config.toml
d_mlp = 512
init_std_up = 0.0253
init_std_down = 0.00283
Each number is 128 + 32 x the weight over its row's rms, rounded and kept within 0 to 255. Layers, rows and columns count from 0. Numbers have three digits each. The size before them is the row's rms in percent of the matrix's.

# up: layer 5 MLP up, 512x192, rms 0.164, rows 387-472, columns 96-143
# down: layer 5 MLP down (transposed), 512x192, rms 0.157, rows 387-472, columns 96-143
# gate: layer 5 MLP gate, 512x192, rms 0.171, rows 388-472, columns 96-143
up387 101:167148134061141096111134103203076154107156128145152128083097154158192174146159149178118157152060110073074165167146128093158159108140191126117144
down387 100:185152076135139110075148097128165128086137101130096160149173112131157125106068124123126191124112080099126139134183166214148111181090169141141077
gate388 108:144112154172114127086107098131054118176106118136102112134146112154116111104126133151136016096195100129140141104053056113197114153154080152151129
up388 108:135051162127197172147134179114136131083054082121169177168116137161155132099200142086127124095106147128125083136125161107079129142131140134132108
down388 104:184167117156163108078105142138124084120123133095103132106094188137136111120113085092130094115101135133161120136077114080127180112129148151108178
gate389 097:090140152193127125145156111140147115143145133146122179162103153192159055102116082100166104114108074111157157131120094179148143090106128101135117
up389 088:079109103135105113070148097140080081038093119125105129157172133084112157154149216110126097120158102137157084146103129154133101092112141070130144
down389 097:150141092085113098118147130188126099103122139183133178073171142173109149166138065137056109185133067116137133135096083126110176110148107147161148
gate390 090:095134188097090170100168134115119162097135174166090130097104157102101140142176117125109133150079141097161155124139121137147088095139139125139076
up390 096:154094096146136050116096123083094132168157103205129179152093085160144093115091088109143160111082126146164177124124096169121143204171140054079174
down390 089:095135142139106156105104154148135101130141155134139168126157169172164080134191135092114113106157129146080030117073183111121109078145073134170187
gate391 111:094164115182165170149151127142173077119096099150163143156163090099131123185076096190102142155092132152154139139105107148175118090150117147125152
up391 117:140171121173191131132109149092137158145144168162148081086112108135090053124138155133122131088129134136177107146108119116096215160167164127112131
down391 108:113162156203161174110124129148104160111135129149160162108060137161150063149072124177119131106087191100117179108079127050137127183165138177152157
gate392 100:132086159101081116187179149091148153182074104120169130137112130065143066119134203098152103128115132166104126134112144155102171092070170117174087
up392 090:091153120089169091104148134135146127114199093161138097101095090144168124062106189141105084163113107180131165152150169089145091140126132158119152
down392 099:076181170148154125135076137163105141052181136120090062152173098165172107105128117145146146137148166134158109122120102049085084128122108134154160
gate393 093:119152105145145175081159124164072179060126130124080093133109122124123096166144112123164101178173091131127095140136129084157080085179116056198095
up393 095:160098091139184175106150021092177180127117119147127141090106107085104130135136056138177133099161130142136134142135109157175163122161132086217134
down393 096:099166124114082138144103138134109077126164076123149104072129130154153111117155085157139161129095154164128180156150121163105187046134166142109112
gate394 110:202082115089120096158105117102146166136132114152121170119099174185148049086124079093115121074113088165131131214128091172167160138184101131139092
up394 110:173107130107130092148188171138120168141143102156116130130129098154126095100160166070141102119070147164148110065192086088113169090106164158130155
down394 110:137134126186158131131090171127151170133143093127134178212178072113133123125185151111147171112118104141086169165102144094103084182127157064115118
gate395 094:210130133098192138088129138124095149095185115131110143136144177128114095142149148106156186116057155104141114080177179148109110107110122071158120
up395 096:126165131065113111102116163182154120115114111111210108102135122099120117133060134122158073079161072090138096146100192118098153143181124114141100
down395 092:103134136149106056109134149157102077115133105141113176172149117124133118136139175140085075101133140104125163151175112079146121138118194138054228
gate396 099:114106122149106158168130069137121087150158111123114123172118177151070087165148145077105110099161142097113069174151111119105167201174105139091105
up396 098:064174154099139125128139132156103159110118153126170140143068113175124083065143112119114144114136099160163134080124074113151099113077115148142170
down396 102:081115098149094161081117187123159126122088114112102074109142154087072127114081146122165167145160144183096100131149072157098126133119161195143090
gate397 100:114069146113107118140152128167171198071126103159111122126197196076042125087170127191159125180083112080131182096070157139142194077145135077134167
up397 099:177159087125139129140139104123159121095130070106058125120135106126171120092149095074146098074156129151146182167142133161120107161078175151171109
down397 098:125094082163115028147083129113114115089181119121105033157148133152119080122091158144163113120094133125124081110062172081123144076180108107094115
gate398 098:120128150109061109165116075128149114166067104136070183150094153135096083186126142127105079144138165099062153161165150140110079112123108163138111
up398 101:105120158155166087127120103082110193153086149095121103109124144168123117075141131139118124037117145158048140100144116102093127184125132097114126
down398 090:163130150138080196164151085092201126098090086181119142127100063102140169104108074138150149128120123122115080125156202113146090087184102122108145
gate399 094:064161130108146081142102096121137152074094151129112152119084159190056075130142142071189095134133169074149112085108141091106152163143066143119178
up399 097:118138093087117111182097176156105133143170143105110139175192171108135133151132188191113161119184158139139084160090147102147083133117117110123070
down399 101:113154111083112143102101138104103101148117137111151103115110089102112150136056146107097180064123102118098156214171150171167093084177137112126119
gate400 105:149158161111103166105117148148088120115093138110099112153141087104111163103140103203141125147168152096143144126176159158140083090122134085089127
up400 100:123150088073114136130163118159149149103138134194100065150128126082124121115098133140153157183149136126123176140093118108113152141144166179102043
down400 098:095073105116105129126127159191178115173106140173138125134145122081134142166140147149152069136103154106107126051127123095128176185155108106113169
gate401 093:088134128132088061147103138062176115128156140172125095119158115098130086092171139188135140150141072134189123140134147144168163100082127102212104
up401 095:076141115160086120118177123151100137116058107170132166129152121206098118087187142112149191133087160155135201119150165136134138149092134126119115
down401 098:112144133100076045134089158096127148085157122147130129128147186125135142096186117148118106101078118096111179172145115128104102102138066105113147
gate402 100:103160125140089114135122140094102114148160161141107132104116148119166178126168138125095181149132137056069159208053121087141135186154169099159141
up402 102:098126171075069160102160116152149151106131105096147152146124196124139153121156106120109146145135100126096077095087174143111158078113109150143088
down402 104:096157098140141122114158118134139078144135092144097106154149146083156184129159097175147182139045070127102105099178121146071153151095116121138121
gate403 100:154111125139120138161108079063111149121143120103136192123157083145155102162098157143135119126146109159142186110055092074065059129082124107102112
up403 104:144137087065177122098090139117075105133176156163081129101157163077095175151125149060126080150132132160136093144107161132128161117155100162185136
down403 105:141090159082162126127132109101129051144165086183091107124161097111145163138086106109170103159105126137100074135113086182179082112141071152080115
gate404 090:181150158087162115126171141149153139133094139112139162084110147184109097047128158137117118151087169114138187157109089046140145111088117101138178
up404 092:104188128149109104105121176110092152096106147182132102143137074156119112137143076154127199128143088150133104094191117105166187118130116094164131
down404 096:153189172145122149125094126128120135099158075144116124155151090111078134114154080119098093123090162112146202083151091133180156148142097145184158
gate405 094:163122102176127070106072208107108143089111112129162129138139133118113156172119098069145098122152068115123103120149098144064130117128096098106131
up405 106:098151166141161126115110153171157129158186127165163201108163157157069192124094112095105118151135112134157110143151137138132110154094130173188119
down405 098:094128083141140084138128099138084067126133065058130104080098123104147136140092108178117131097122116181110123119130090104117139149156131101149117
gate406 095:131148107130167095059176143134198094077105118142180100156114162154156118163132134156079158149066135139176112081115146141133141120082151098135155
up406 095:043099119098114156121089078119149127117115043209105172113114113074139124111111119148155130102154167107109143140131159168143163123202110160108116
down406 100:084120116107158098137191074132169126129145114138093073048068124162048168151093121154128122069102105119144133134140139117156154109096093143125112
gate407 099:123102145150101059097162107092154136136093123133116133098132154176179034116182150102134139171094105072125135157093084066140109148084140142094154
up407 103:140131098060108108074114108124090135179182105089152160113119127189202127129102171113167126119143099152120136146097146122113119129127074143176115
down407 104:079122114135157165088076132115144087132119118137143219122112108172092184152158145124114116161129137145162135101110122122086134170201103147163111
gate408 097:171149152071120108128157114199146099164144142106126124136181182160093142155180137157110152170108131169148103088131120095137141094086132149191161
up408 100:099152108086158134098112165119168114169138132152103156207148111149129102137107100147147094148074097160127074093111172139042134096135141137121188
down408 098:126098126134154144121095160128038151154139135146115151089126163120124170117155142130127110140156131129087110109179126127148187182085086043137101
gate409 099:106141120200103074150120104101085168114106112059132086127128132148166142145180085128078060132104106113080119176170168119138141122069144103131166
up409 089:109137162092086124102057094114068191105160126149139113154149110125185090166114145141107148115149167102116118163049181088109074125096151132125167
down409 095:128195176055122090135149119137132111152094183139152121048127072169164123138116130142146141202169115125138113107107141077078131150135121113145151
gate410 106:168108143154194127127103170191145144096198076078178119138135116082130087165051147159115115111097159094167115123135144129119109159093117129148125
up410 108:107123141098208123099112201178097167100107152105121128116181117124080108113133120152135157163219134090112121112145157123115129168118102092155117
down410 104:165057137119150168100128165141151108128153176079087117067105109093122188078131075059123127080151130130109154125147141169168167138077097135108135
gate411 100:146158122124128144090104189143106090128121076139136132142136138141118199096076114141128069120152109107080086161121116111152137141160170137154129
up411 102:133043200157101119130121167081137123114174161128160122159118100141141117157115188124113036106122132150147155137153139091172154114099136124110135
down411 092:123125099142177135081050147147103073113120108188121113178102172104102140106125144072099108138075133092089122108129181154126123135124134114168119
gate412 097:171078149120082099105138121083140153104137153130144102096105089181141123100173098153126137101154145112068173167111144165130082126085124174130103
up412 099:134128119119146117107137169097121130154094164113141078087100145131133162094175133128146145168073172191101093119108132126143098141166138113155142
down412 105:151143168052146182087139131161131110121095138101129080080122110175073176117132106110155138203110167162133111132090130165110091085150093089149105
gate413 089:150072120128167134199101149129151131101178086094176174145210161152148142098185123104060102106111106138139129083102213161166120119122112176144164
up413 095:098139147097154128147102137145158083104164114144128071186163071126161083096099111126126177169156145095115102113091114157099135109133155124120131
down413 102:127170185115125113168067106112183089123184092061101160216157076045073081081132136111090131166098160123154040142076080143124113163091107167158098
gate414 102:129144163105165105167143121116106136110121095098118163114129130151115152136176171123140089087146135080115137070145146099098147093135096120149106
up414 093:092162139096185156127083073135073154140155154175185126125103105107115166158107116115156133159115169132102157044209091108101140120142161153142131
down414 098:107149179132072128141104059090099123109081152157117135131147136105149152165123156176151171131158176173105105148095153076123134136132142173084123
gate415 094:118163129122102099106118185125130096179166126128158187169099203126156149187153158109115115115120124178079089168135138081100140115186112152142110
up415 097:170106117182133152095212166139127179114130160125119209129105092116157110140083182104081134079116160113103117176125123130116118154118159105047126
down415 097:136169135120099099133171097123128129129105126094084129139202128134078138097170083132115117134161115170071119157110180089134147133160081143149184
gate416 099:166158088088116118171091120151113097163115125164162067071196123138155081140160160184148062146073063071153155161160148097119136131105083132144102
up416 093:155156173145139093141120152100088122132113153091116120146132150084134120173085104095174111129112090167120096094176182126103153158161127149103149
down416 098:108124115155211161142131111130148094126196119122129174112053113106094140116134130178103081131153163152111130099041137141145138112131142150158140
gate417 110:132118130146082092118079140167068137183066073144114134137157119123078117110149149095176129132188106093126106130145092113124081124159114120167152
up417 103:106170096158105105134106152128095107148132173154073112178133129048149124094099152089170100131079135120140131084153072126093090162140136147151130
down417 107:142128115172075132158084177113109169060100161073108132077121122177154073089120108098166124079101068200144102077115123102142164125215117151113142
gate418 102:057109132102140101111156158101168151095111079135097056215075151173113122080142215113101087137142166130174144152194140147131192095117094105155132
up418 098:116135112123099137146102117176120155135085078154123142139142114115117127132110170134146114144114104161143118083071146099096126100140156093163121
down418 096:106128105083133107118111118122091173179106226176159134159195092151110106141113149195168180143152103099208188121148128099152163123151103106124082
gate419 099:078110090159085144104119115167148145109124129144102163170135121160163145183129144165099167135175143173119123131069165069182138136130150069085084
up419 107:114166106159116097088160082127169115128124117134157122063140115189113194162127177158124123155164158138097107115131127042189160181149075109143136
down419 098:213113129118101143123106156179157115131123211137040136145081170118154101120062146103200101129107111112103118086107120139067103114178153165092146
gate420 102:182110154106103175068131149140082167112115163091113112167133120168101098137174074083122162113077205137110144194175113092124139103098082120190121
up420 094:137111139098116146177128129068127163129173096079113122125135083074185129056127075131145114135107167135114113159192152132100121141146127127187115
down420 100:206098090106170108127108174158132144123168145079086076123076147142073132121159050169121029130121169123125157186147124086141108113110081080130095
gate421 100:161131153156149169138086124134150083061067124082173134138116175105116076132194118202121091115109166205172116109175109135105124121118106124143063
up421 096:170113121149167089133097098146184055151192086170181150110099110180156120116164172078112168092157108180134130101132135072208164178108160121062121
down421 099:149091161180163144089124118139158070144099107177168107140145163122081118121153096156141076082189106105116036148175106184108136156101164159076088
gate422 103:096120095113200069130112127098132119141143162204122113154094152048137154126113156104142140120094069156142176162138177121101114134099125123109106
up422 097:072076139122129133117119064083128147171123189104163104114130087114119129141135103125089150127129129133104131084118155090198115119133110162161147
down422 100:111082126130153180128067114147178113146177154075113118145096100140153179117045180116129126096099093142136134155148161123107129155114140084126170
gate423 101:121135140126105146160128105106104113132128125073060108095097161160083136125140140141115107121118138124067119053209156142126091121127140140109112
up423 099:126080138113113180178100113145160181175067065138092095122129161150174232058145160164156092150166122136126103111092143113118107152141093106109139
down423 098:158149161154108134134174121118144124140125122114127093129142167159118147113091133151087137172139156137113151156133157153171134143162163144130117
gate424 090:157197129138080062127092114138117171137127137203144114129115132073151090082163109162150159147066176121127098128108137120136134164082126100151095
up424 096:122106066139131124132130126088167141079054152109145078161124119113155137136122103162204090169122154161153105131115149072158128169144164147163137
down424 096:128182113135127140137127116173132125138101094095118144191109129108137164132092126151115068090159079103070061085111118078128184115202137163109125
gate425 092:118160084118166122113137147124147118141162119131126149167106144138202129050022145137119135166119125139113094137077165089143111091121154050115117
up425 092:184140156076091128176155122133144102098126129178111104142155124167092127164086099110128096128143113131125136184187098152120098133208142171157134
down425 095:151082072128151149126093127160155122134123154090095123065169153086104159148211168159102113133152107121185112162140102144138141156157116181161143
gate426 096:086079123128107080076143122089135179112144099130088171154107107120123039152134097092112121155088099155086189070123106132134106080141081103075100
up426 094:098109204154112142143080098126113109118134103166120184171115157185120143157145154083177155162115217119151165144118130128099135100159131144127084
down426 086:152124161157158200201109140106102119108156154108168071117108161151076155130121188122137136074183183125196088150138157145134153106102125122101160
gate427 106:169119148179176192082136085173145153117104145122158121091105122111166110106109110141099075116152134148168143121146154110178169159131210088069159
up427 100:091135118072109167186094123113128132117138160172121118112093155109140134144089130083134085235094167061105111127121151099151158170115137106163134
down427 102:114116104111128185125124093100169070165094180150101112124159096109126079136131150128075161089115101085077130139122182071138166120198098098155133
gate428 101:099089201148091108156103142154106219156095143108067138142183201111153160078138121125103093107137111104109144082053103149118132115137084161103129
up428 107:140087111073150123128162104090131175122170175099170178086149165133162174123154145168104133106124131124114151083117127140116145144097105203097104
down428 101:117128146132153133115134111070103179136103161143128170095091151114150161151106105110173129104088165103118127109081138120210158101099073100157128
gate429 094:128198118137137104089180131096072109162175076104138120122180091148121115141078126115098119183108162137150150151174207161149096164072150143078156
up429 096:102152131136145105073111089114086110139184091128166091186137148100185135065082090144116148104047133137099062137135138130153113127121195114130139
down429 092:191065151124130138211143106128155154141091181167130111114116103124101090176154147151134139170134169098163140146089076078155175145144136150070107
gate430 105:110147135151109150125114157084161152144097141128111129145186174183213101135112116178099097117170198141180134114139126161143121162108113130089093
up430 099:087185185131093115105135100146164139088123154154155201188095196172071165153111117101162121124115051119136193103107079116108076195135180149124123
down430 104:128136185128122124086107074162137147106117085107125166172110133072164135053133138127081107107085132091132116138100163083168151154145132114179138
gate431 103:175191159145129183117136193186086090126159076132136187093122124155133139140172156150122136138155126074134076098115112086121107122132155140138079
up431 104:140112113087145105147075136133112132119123106142128085096099125112128089183145123127141167138134121134176131205188132190088152115182096085137146
down431 107:103145144073138124137158116156112089193197091111140097122156175078115119186145131115069147156109090138132156155127099112134163166138080090064185
gate432 098:169147153169158154109117103186145127139082127070148154085174111107121168184185113122129116116111125151130104124157116170176128063162151158123130
up432 100:073206157132131191161109122095141096113230176134100103121181101131078114147139086131154110158086101126157155114150151154163136086110145156144151
down432 103:116125112144147124136088160103112189117131138170145126083110053129123106131148114120077170118181128085092150123206136170183161113068138127185125
gate433 100:117105129136170143120133113149103114153148255118149120143084164131112105125108122154134122122102137135159119167163133169140143150149097156047134
up433 092:115064129139090165100080105239122108148132113151150134137119119121127129114151119143110100157155152157093143094135030182121075155156086084168098
down433 096:092106113164150080149115108107100153114177106110160153096083107089092162136104141102150095165092139196129128152104155144102127084137077119186125
gate434 107:148136063160086112082152104139175152125118117079127123113147103150107164164118173099143112106133162125154140113129092162124115121197081107070061
up434 101:183153169116151134106130119086127104147090111161100059170135174159117203178099115140066134132034121113066122108109131090101191088123151184160114
down434 102:144106186166191196093105158134171096176158100073123174097136169128157187127152166167154156116139033163087117132080105199140043133096146115117121
gate435 103:148117083109101064161095084131158115133045084164174081156139110164105171133135143123133140102125159130117129161123083090123118137105139150126103
up435 100:042155078145112129145071110134142129105110122117097131142158174206069144144161097137173108201046158136134140092182125152184156172090158109155194
down435 098:087143119180075157104152097140118094149127202100152126117143121125110128133126131104120094171061113115081103138125079130125101168117142067123114
gate436 094:075171134162134119153071089121098114128100101169120103158239162152189113137135113158102156115098130140146098104114140154144151120119175100115089
up436 095:092170191169137128101183076114112121124151148145135116170177202143173099127138118135217151175059146076118150105129092211138119138094181087070119
down436 095:134058168079128160119092145150088119104175165130089087106086134109125174136096190126182117074143126138090096126122127098119158184163158096166147
gate437 105:126163114106104091135159100099144136162107050035129125133142107167062082130126153161142141117147099075099161112132106103115156080075109045118082
up437 107:158132145149096211131126146122142173161122151107118176095078107178130121145089121111135155113128130087066156101140139067150096127135212122173109
down437 104:114151128161116093187148170134183059085062090107118221080147103126154089144129116126144132154129135152167125144149075137177142150139126130133155
gate438 099:178145125108085117138164160175087117151139132158149124141111107079104147168131140144118145060120089159161136173118160125156123134171220169115158
up438 097:100092093124138129144098111109107137069119065155087142141130075134139098119119110202136244139126122174135133161141113107122146187162117120131136
down438 100:090138098096123155175134173113081130143129166118125146129108088171131147092165109125072175156109150125102112145120072175158127139102081167108080
gate439 103:150169163142105166183125119103126211174150105154146097100091194179145127202122135172146138118119093164130074116141097156109080128143127091142094
up439 101:096119182153088106111205121140140075087035106171099179078093149132152099124161154095102144167122075082134108140140120109120140133128184151126167
down439 103:084196112088093101118148097134140098128134100182157196136121192115133108115102140127104085119150103174142156146124093140076144101117129149083165
gate440 102:182134194135098091120082124150047161156165103169189132105116130131097158134151133054165112103129122104171118155132159113123069096111071138119139
up440 105:155154080164101128132182097114108075144122153149171139112144125085156182148100186133134103152112114153101183129074138037110154150200130105168123
down440 102:112170121153129069137202103160167154085129144114121126090139112086129165180139045164137149159084163151101096154140117102127157113138095115134173
gate441 106:090139082090135145111102122146100123133146115132137123144139121099126123142129157147154131085134118094136121169099058147087161167110161105074120
up441 100:138117123073109144065129108156110100121127146128195162142105177112101078111158120096094164149175088128163177121162122139083169147156125182137125
down441 099:127120057127115103129111158130117082149051114142065109107162167193127057114181066121137133057116125135145097144153114117096154057133134147114153
gate442 107:069117141108091134119117079084121180127172101111083086111104175104134082091140083163135127115124141121101157180165095101136122141034060137076125
up442 102:162123124140154162129115165108091134146151111219176141088091136153176137085099150078148134137112128171114100178090109154132123131098162105098131
down442 103:121114087159172129172116120181123098163121084113179107055107089043105096130067115179123161110180158126089103141112106144093147129139131135079114
gate443 103:105055164143091147134148117142138088114127124076110143108135124087091115131070095056148132101118121156109109112137145157193131159134086075062160
up443 095:113117111079122093037139096108168111100089143145109196156144135176077131178131122120155189168115123124140188109133103117110155109158118133119119
down443 102:177171087189127187041134150106112069159109103111101162116143176096122108131095136103136094151114144068113127100077157096144123126146123137159144
gate444 106:133104165147083130208120149104133154128145122070094139155096179122125101109176096168099111087186167135127070162126118108133134115164114176127154
up444 110:099128120118171162119139163084217104093119125094086157180180107077127148116134088167120058130153100135073159147174073126120130161176173112138088
down444 104:086085134159122161088104144113124075137172077130098157050162063185080174145091147161144168122113112159152063132171104104189130056144191150111100
gate445 099:137134129108138130068148105126118163145057101143144092081130111132126131163128156126096154123100189144073123105103151145118110142092117147138156
up445 103:169152121146135188101128083165089113137118181167080076169049198151112119117153126155176143166133169107153110120070091133104133121143121075076120
down445 100:173113149150148143128086145173102162150221101063086114124141112079111127133102185123184179089131151158168100135092096128143135171100151118142146
gate446 100:135201132112103164203169110148093149138169148124125116113103132027075091204164126097114163126107127088059135176087076112117125138099093104115122
up446 097:149152170097129166072104101149092140149140149150117098086169078126082111137131100111137132102091184084147128123134168099081123089144093182161162
down446 095:199144165086100201096121131136147083134103149142102153072098116121171153073101149158128078124049169090058165119075144149112140094145090131111112
gate447 090:161128048101141120138129102116078108148181154089116173181171204117185177124141084103139097128183170170134128092107150136139061079123131132154117
up447 098:131083103147088075119171106141123127116083152133156122147098081101164152052074115112159132104178127173174133128103101094134115150172219082157057
down447 101:091176098134098090105147137170096152175086121124176131115112177122225114121136088102065113120090110130153156072168139107117201160129142138169119
gate448 101:152203151127145116162129162124090170172102081138131148127186170178152120139132103137174133093098061146144134151108115180134110101081115150153145
up448 104:160130180170123115141134125106111094149115125088174158109134161204113142090167114105111133135136108114073151131085118139103146158104168170109138
down448 096:138149138072127155126112112129184107187108116143146142152148095080129121166101165137097110106109092146187105103101160193141166115132177085169089
gate449 099:090137103153121142157098152115080183070114126247147142187147106073136124140148134092164075137212157143077120134119148113155136091140142060056150
up449 093:119184120096169157096111120101144133091160108135135126150150091134125107140110187121094132140068113116142096198107093092084084132130160103178106
down449 093:155142140166132153148094151133107163226115208210150141097083141145133097116135100082156105161175114107113214088202134164092154175092188136043141
gate450 096:095113148123142215154165118115104159190111118116098096154087104154112136125165138093103092087142143156146165174119132060122143054139122118169132
up450 103:070150138140118100130112141059161147161174149152137101167137157143171147135136129143130135164106155178108168118169173143109138098144102092048151
down450 104:124124176128099160184145103176118111089159129168123128166103110098121183145140164101186175120152105183147178177172130134126102118187150156116154
gate451 095:128115174155121073162094102121174092098084077144116085148117110134119083120156081181174112137128148123085093109171152103133182149147176171187112
up451 095:172133119156103110142115116092127138079125159143167064124112106152142173139166122066117100109127151149096104151058119114145100210140109137110104
down451 105:160161108106149119098144106100138111144106125123182068092087134103127140098161194077132070165188120144062092126095105119125144095110116149047063
gate452 103:143096123136107061163142108120154127153159123075125114166117152115137187114209161169147187080142128095162115154079109105157155158097076127165173
up452 101:155132130143141100116133161106107106077175107150129089130099120106100094127104091099131157117091120145078168146165079110056116121170137134145111
down452 102:096123168148129109120131113087139161164176087158108161149154150161119077136079114153129122100184152164176109181170116184145116092154176173180139
gate453 107:144131083160145133149089121087141150162128153131133144136111112084205108110132139154096102060147134101120161128094126090060089152144113073154182
up453 096:096165111113142135120135165094129133171135155159123139123125142118109149124076100139128139146087124143097111162135096140077060107195121114187147
down453 091:114136185140095169138166157161139146094101139159107102133160096139107179159079090161172163133141142125172086111114163093128179137103173126069119
gate454 097:111133086149149132175108123135214149157121121157159135139140129169117137104116130109108079205158089118035140154074125126140120136153151062095146
up454 106:128144073094108136110190146115104146123125120133099080118119138142083179129073127121107126173155138084127119120100128152074174154070110165111144
down454 105:142099152199155116168132117146171155125130128133102116127145090071126161122145084109106183105183115149129131174097174176174130125107147144078135
gate455 094:111122159102079108195114120193164114162099136129144200144135188154151118149156113085082114124108085144157148180156082140126131088170155132133071
up455 101:109102126153086095128080123129186124185080137156151131128148159165133112173173148168157144106150100134191138091112111179115129126112133196094097
down455 098:205074155171123111094097211142081092118111141155153108122126152111091102104078124159132143151103161086131128108171146114090083180044125095121158
gate456 092:125092101099148122159170131156128172098093165199104098125112146164160107113088135087069150107124100160131083107136104116057208125125176164115167
up456 101:110162081173109104112176125099091152112097123157097169156104156165195166108114121093092083153121091131068066190112123087127082124130113182150122
down456 105:116137090097094157105193142079062110136138064132111127166068096126080153127044203128099108092092118127171099115171105151142115129134165206086114
gate457 095:168153228148139112110147147073134112055128167118131098184129094142140119106132153126101167095071142116163108107168117129141082095079176059144116
up457 099:199122099106066131156109185138148088044100092142086139086060131157103129107091072093155061136154203101138121147172130129122125153088117149125151
down457 105:189155102138093147137076109228084186129135129166142137147148173137205152078113124149157134123129118107180056147143133150117081190118169069106121
gate458 108:141150121099163144126095140145088159166076130133155175107144084140145141117105110162140163115125157112116157164116109165118127113114036144192156
up458 103:128099149069147144133145137104166120192137172146125134126088122094149098123136078107145087145147104171091151149100116148122160135106178157179165
down458 104:153129129139085188141120137138158134156140147138201096140060151158131131173145132140120135094147196126158148147106075092097140080122170114097191
gate459 107:058096124175164143134156058083166146100170067141163130129133124120135131112177135168117110101120135214121122108138092163158084141128071080179128
up459 104:185073081059047136106092059109105064153137161131126134136165094142195118108147158113124073077193120158131162182156173141123131189129146128118109
down459 103:042171135152100091152146137131151121139157099111201126118134122085059170200106180089137132122128185141101179175097086141185122144095155073076096
gate460 108:120203137120090088080108121087095088150140139151179132149113130199145134138059184142119166091094150141099092117096091141125168136120131072108130
up460 111:086080029152131137109104134103105090072158175096081123145069110137124185150069128149082104137089163107109158170109062111172125073119130191072204
down460 107:125155109084133083159119143159150153134114162132151120132122156094148069116082139131089178160062072094139123133111105096208051178124133132157118
gate461 106:152155066100105103145141113152150085124118096121140162122085150118093105111144183082144157126176139118153127177045114077119095199123169114116141
up461 104:159121201156108132150178080152144098119215134138120122124089128116157089108182104119124072174185124127114155138148149157146137127133125115117167
down461 096:098119117145138089108156133157150191126072098089123141175173168172147088125140104149124101111085131134128094090146090090152191166126093106132111
gate462 102:088120089114076143151137116159177152112141142144069172106086124144145090129129085100086128106140102142124126130160129064097136095112135177120119
up462 101:118110148148107154180136172214110101169125128103111150137159089157114078078168132099079137125209100157112118099150080147155168122135154133132210
down462 104:106065107156171085136135132111149141151109161109160153148103152110133122141152112133120209162129123128132092105146150125154138201178121080116123
gate463 098:183130151144120154096177115167116110074117161146129142135136171153071140090114135080106180172067104125115105131098098149093124106110117109184130
up463 096:151152138136139111115116093121144074155132172064075175111105171117137086076105134165172123082103120142177115137104115202190076140099092118142143
down463 098:119098165111108145131152114098068127114110104125141081158110215169134113067173136054136158150135126163141146175098112137117152110143215143124164
gate464 101:134117073114137182184163097110178131119089076167139118057105121133128102118142139104084107166139126130157188131139159149151146163167093109090175
up464 108:149171065102098072113130152157117113143164114124157130154149131160088108162137143105116186100146136103173153125072130174088171158151139131121172
down464 110:137109148108100126094114163119192124141101138107150143136093114159083083221093126069100073139184129148134139154065153172132098117165089139127088
gate465 101:136164126128154162150154107150149161158188107112168163079026180143159131170096169084155154132083141134162147160121112087153143123062110114105124
up465 100:089135148175122109143115145056121156100142156173144191160175102146159142081158113133129097127132208097157139052125136110091107131131115106122171
down465 104:138074109114098129124116117131108173140106074078142111087121124102125122143127133165144072092092141143110177051102146151110089106103146141095132
gate466 103:123082140138126150174118122050106107109144071146130114170059103128064185160196114085063175164120111128092123185135130161164091089140119108125116
up466 100:133109146087105089113153092085184089084127222108119085126110122133137047121072116148125133149131117159173100157179165094096206156088098096146181
down466 102:124115093133158147135114099152165117058143102080132114114171145062154178176071136101167079182156180202110115159120105103139115058089119145095099
gate467 101:111120099164152092100091152153129122105124076191090082126167118121068130124136112129082071170178172138129119133114095126176133156083151162168116
up467 103:111169144148109047148168131103129110156116100094134084137125187135078174163148128136089155087090100162110114115140147132114055120111146097139153
down467 099:121085136084146161158111142173165042104105111112144120084136109111116121138123096174189170139071134121146105175106107114141104167050143124091121
gate468 092:140125186186100152129112184102103143115091140176141107123101118103093173063184150142113145141119132084107145143135126153168101120163136123144137
up468 092:120076100158179090098140143134159085097156117085114133143133143154155130155119117131116097134130152168118116123118108163103187142117145080099207
down468 097:127216106107133152116085162103120106135135089096149162118148137126116144140081093101105134094165118121175155106184130102130136088129198127078144
gate469 107:118112124094181066118148173151129141126141111138118131188024148131079077131159144118144092126111159129156092116106136096149032083109100115104115
up469 104:201120166127136172116170158123158119161073105167085123068101131163110112068090158086123176153117102137123174194197157096149114190175190142086128
down469 104:114109130147150164117145148117171152155130116128125092126107131138108118149160112057134126023104124167112096106150184194167096095095150169159070
gate470 100:163176164140133099102106158130161102150120148121148129150077110098173148156117127093119129141106107083131189142127137123177092164148158135125134
up470 092:189190186162129174124188149143111153203097171122075088127166105114091131119161104109116104159114104145086152105118125105156170152196120103115151
down470 100:142165174100114148081161114087138089114096160109122123095117153160125185146077124083154148113114065161189135135119168146062110133093125115101105
gate471 099:109143096153104160153137107174087167106178118140101186145109128146141068141147093090087135186126108139095112180117074108093161154153040099068095
up471 103:130140129094091128133118073138156152168227195071115073093125085060146100128117091114145164156145120115176156173138103170104142147165063109133143
down471 101:120077167145129138100141162149103138123064162165067070103196162077086121149117127046100137175105182129142078102092138094171098159118116084099163
gate472 093:079169069115178091115110129131151134112130173068121220113114164118165118122148118080105135040111139115091084133094113123173152154178146081191092
up472 092:084123156062121086106200153149143158077185103160112089103131107107149128155186181156203165140093129141151153110112097183134118106182133153110138
down472 100:156144088083093093138188104115135160062164111136182151168174116116113129159146105122075153137106106124153112141075074130094095135119125106055141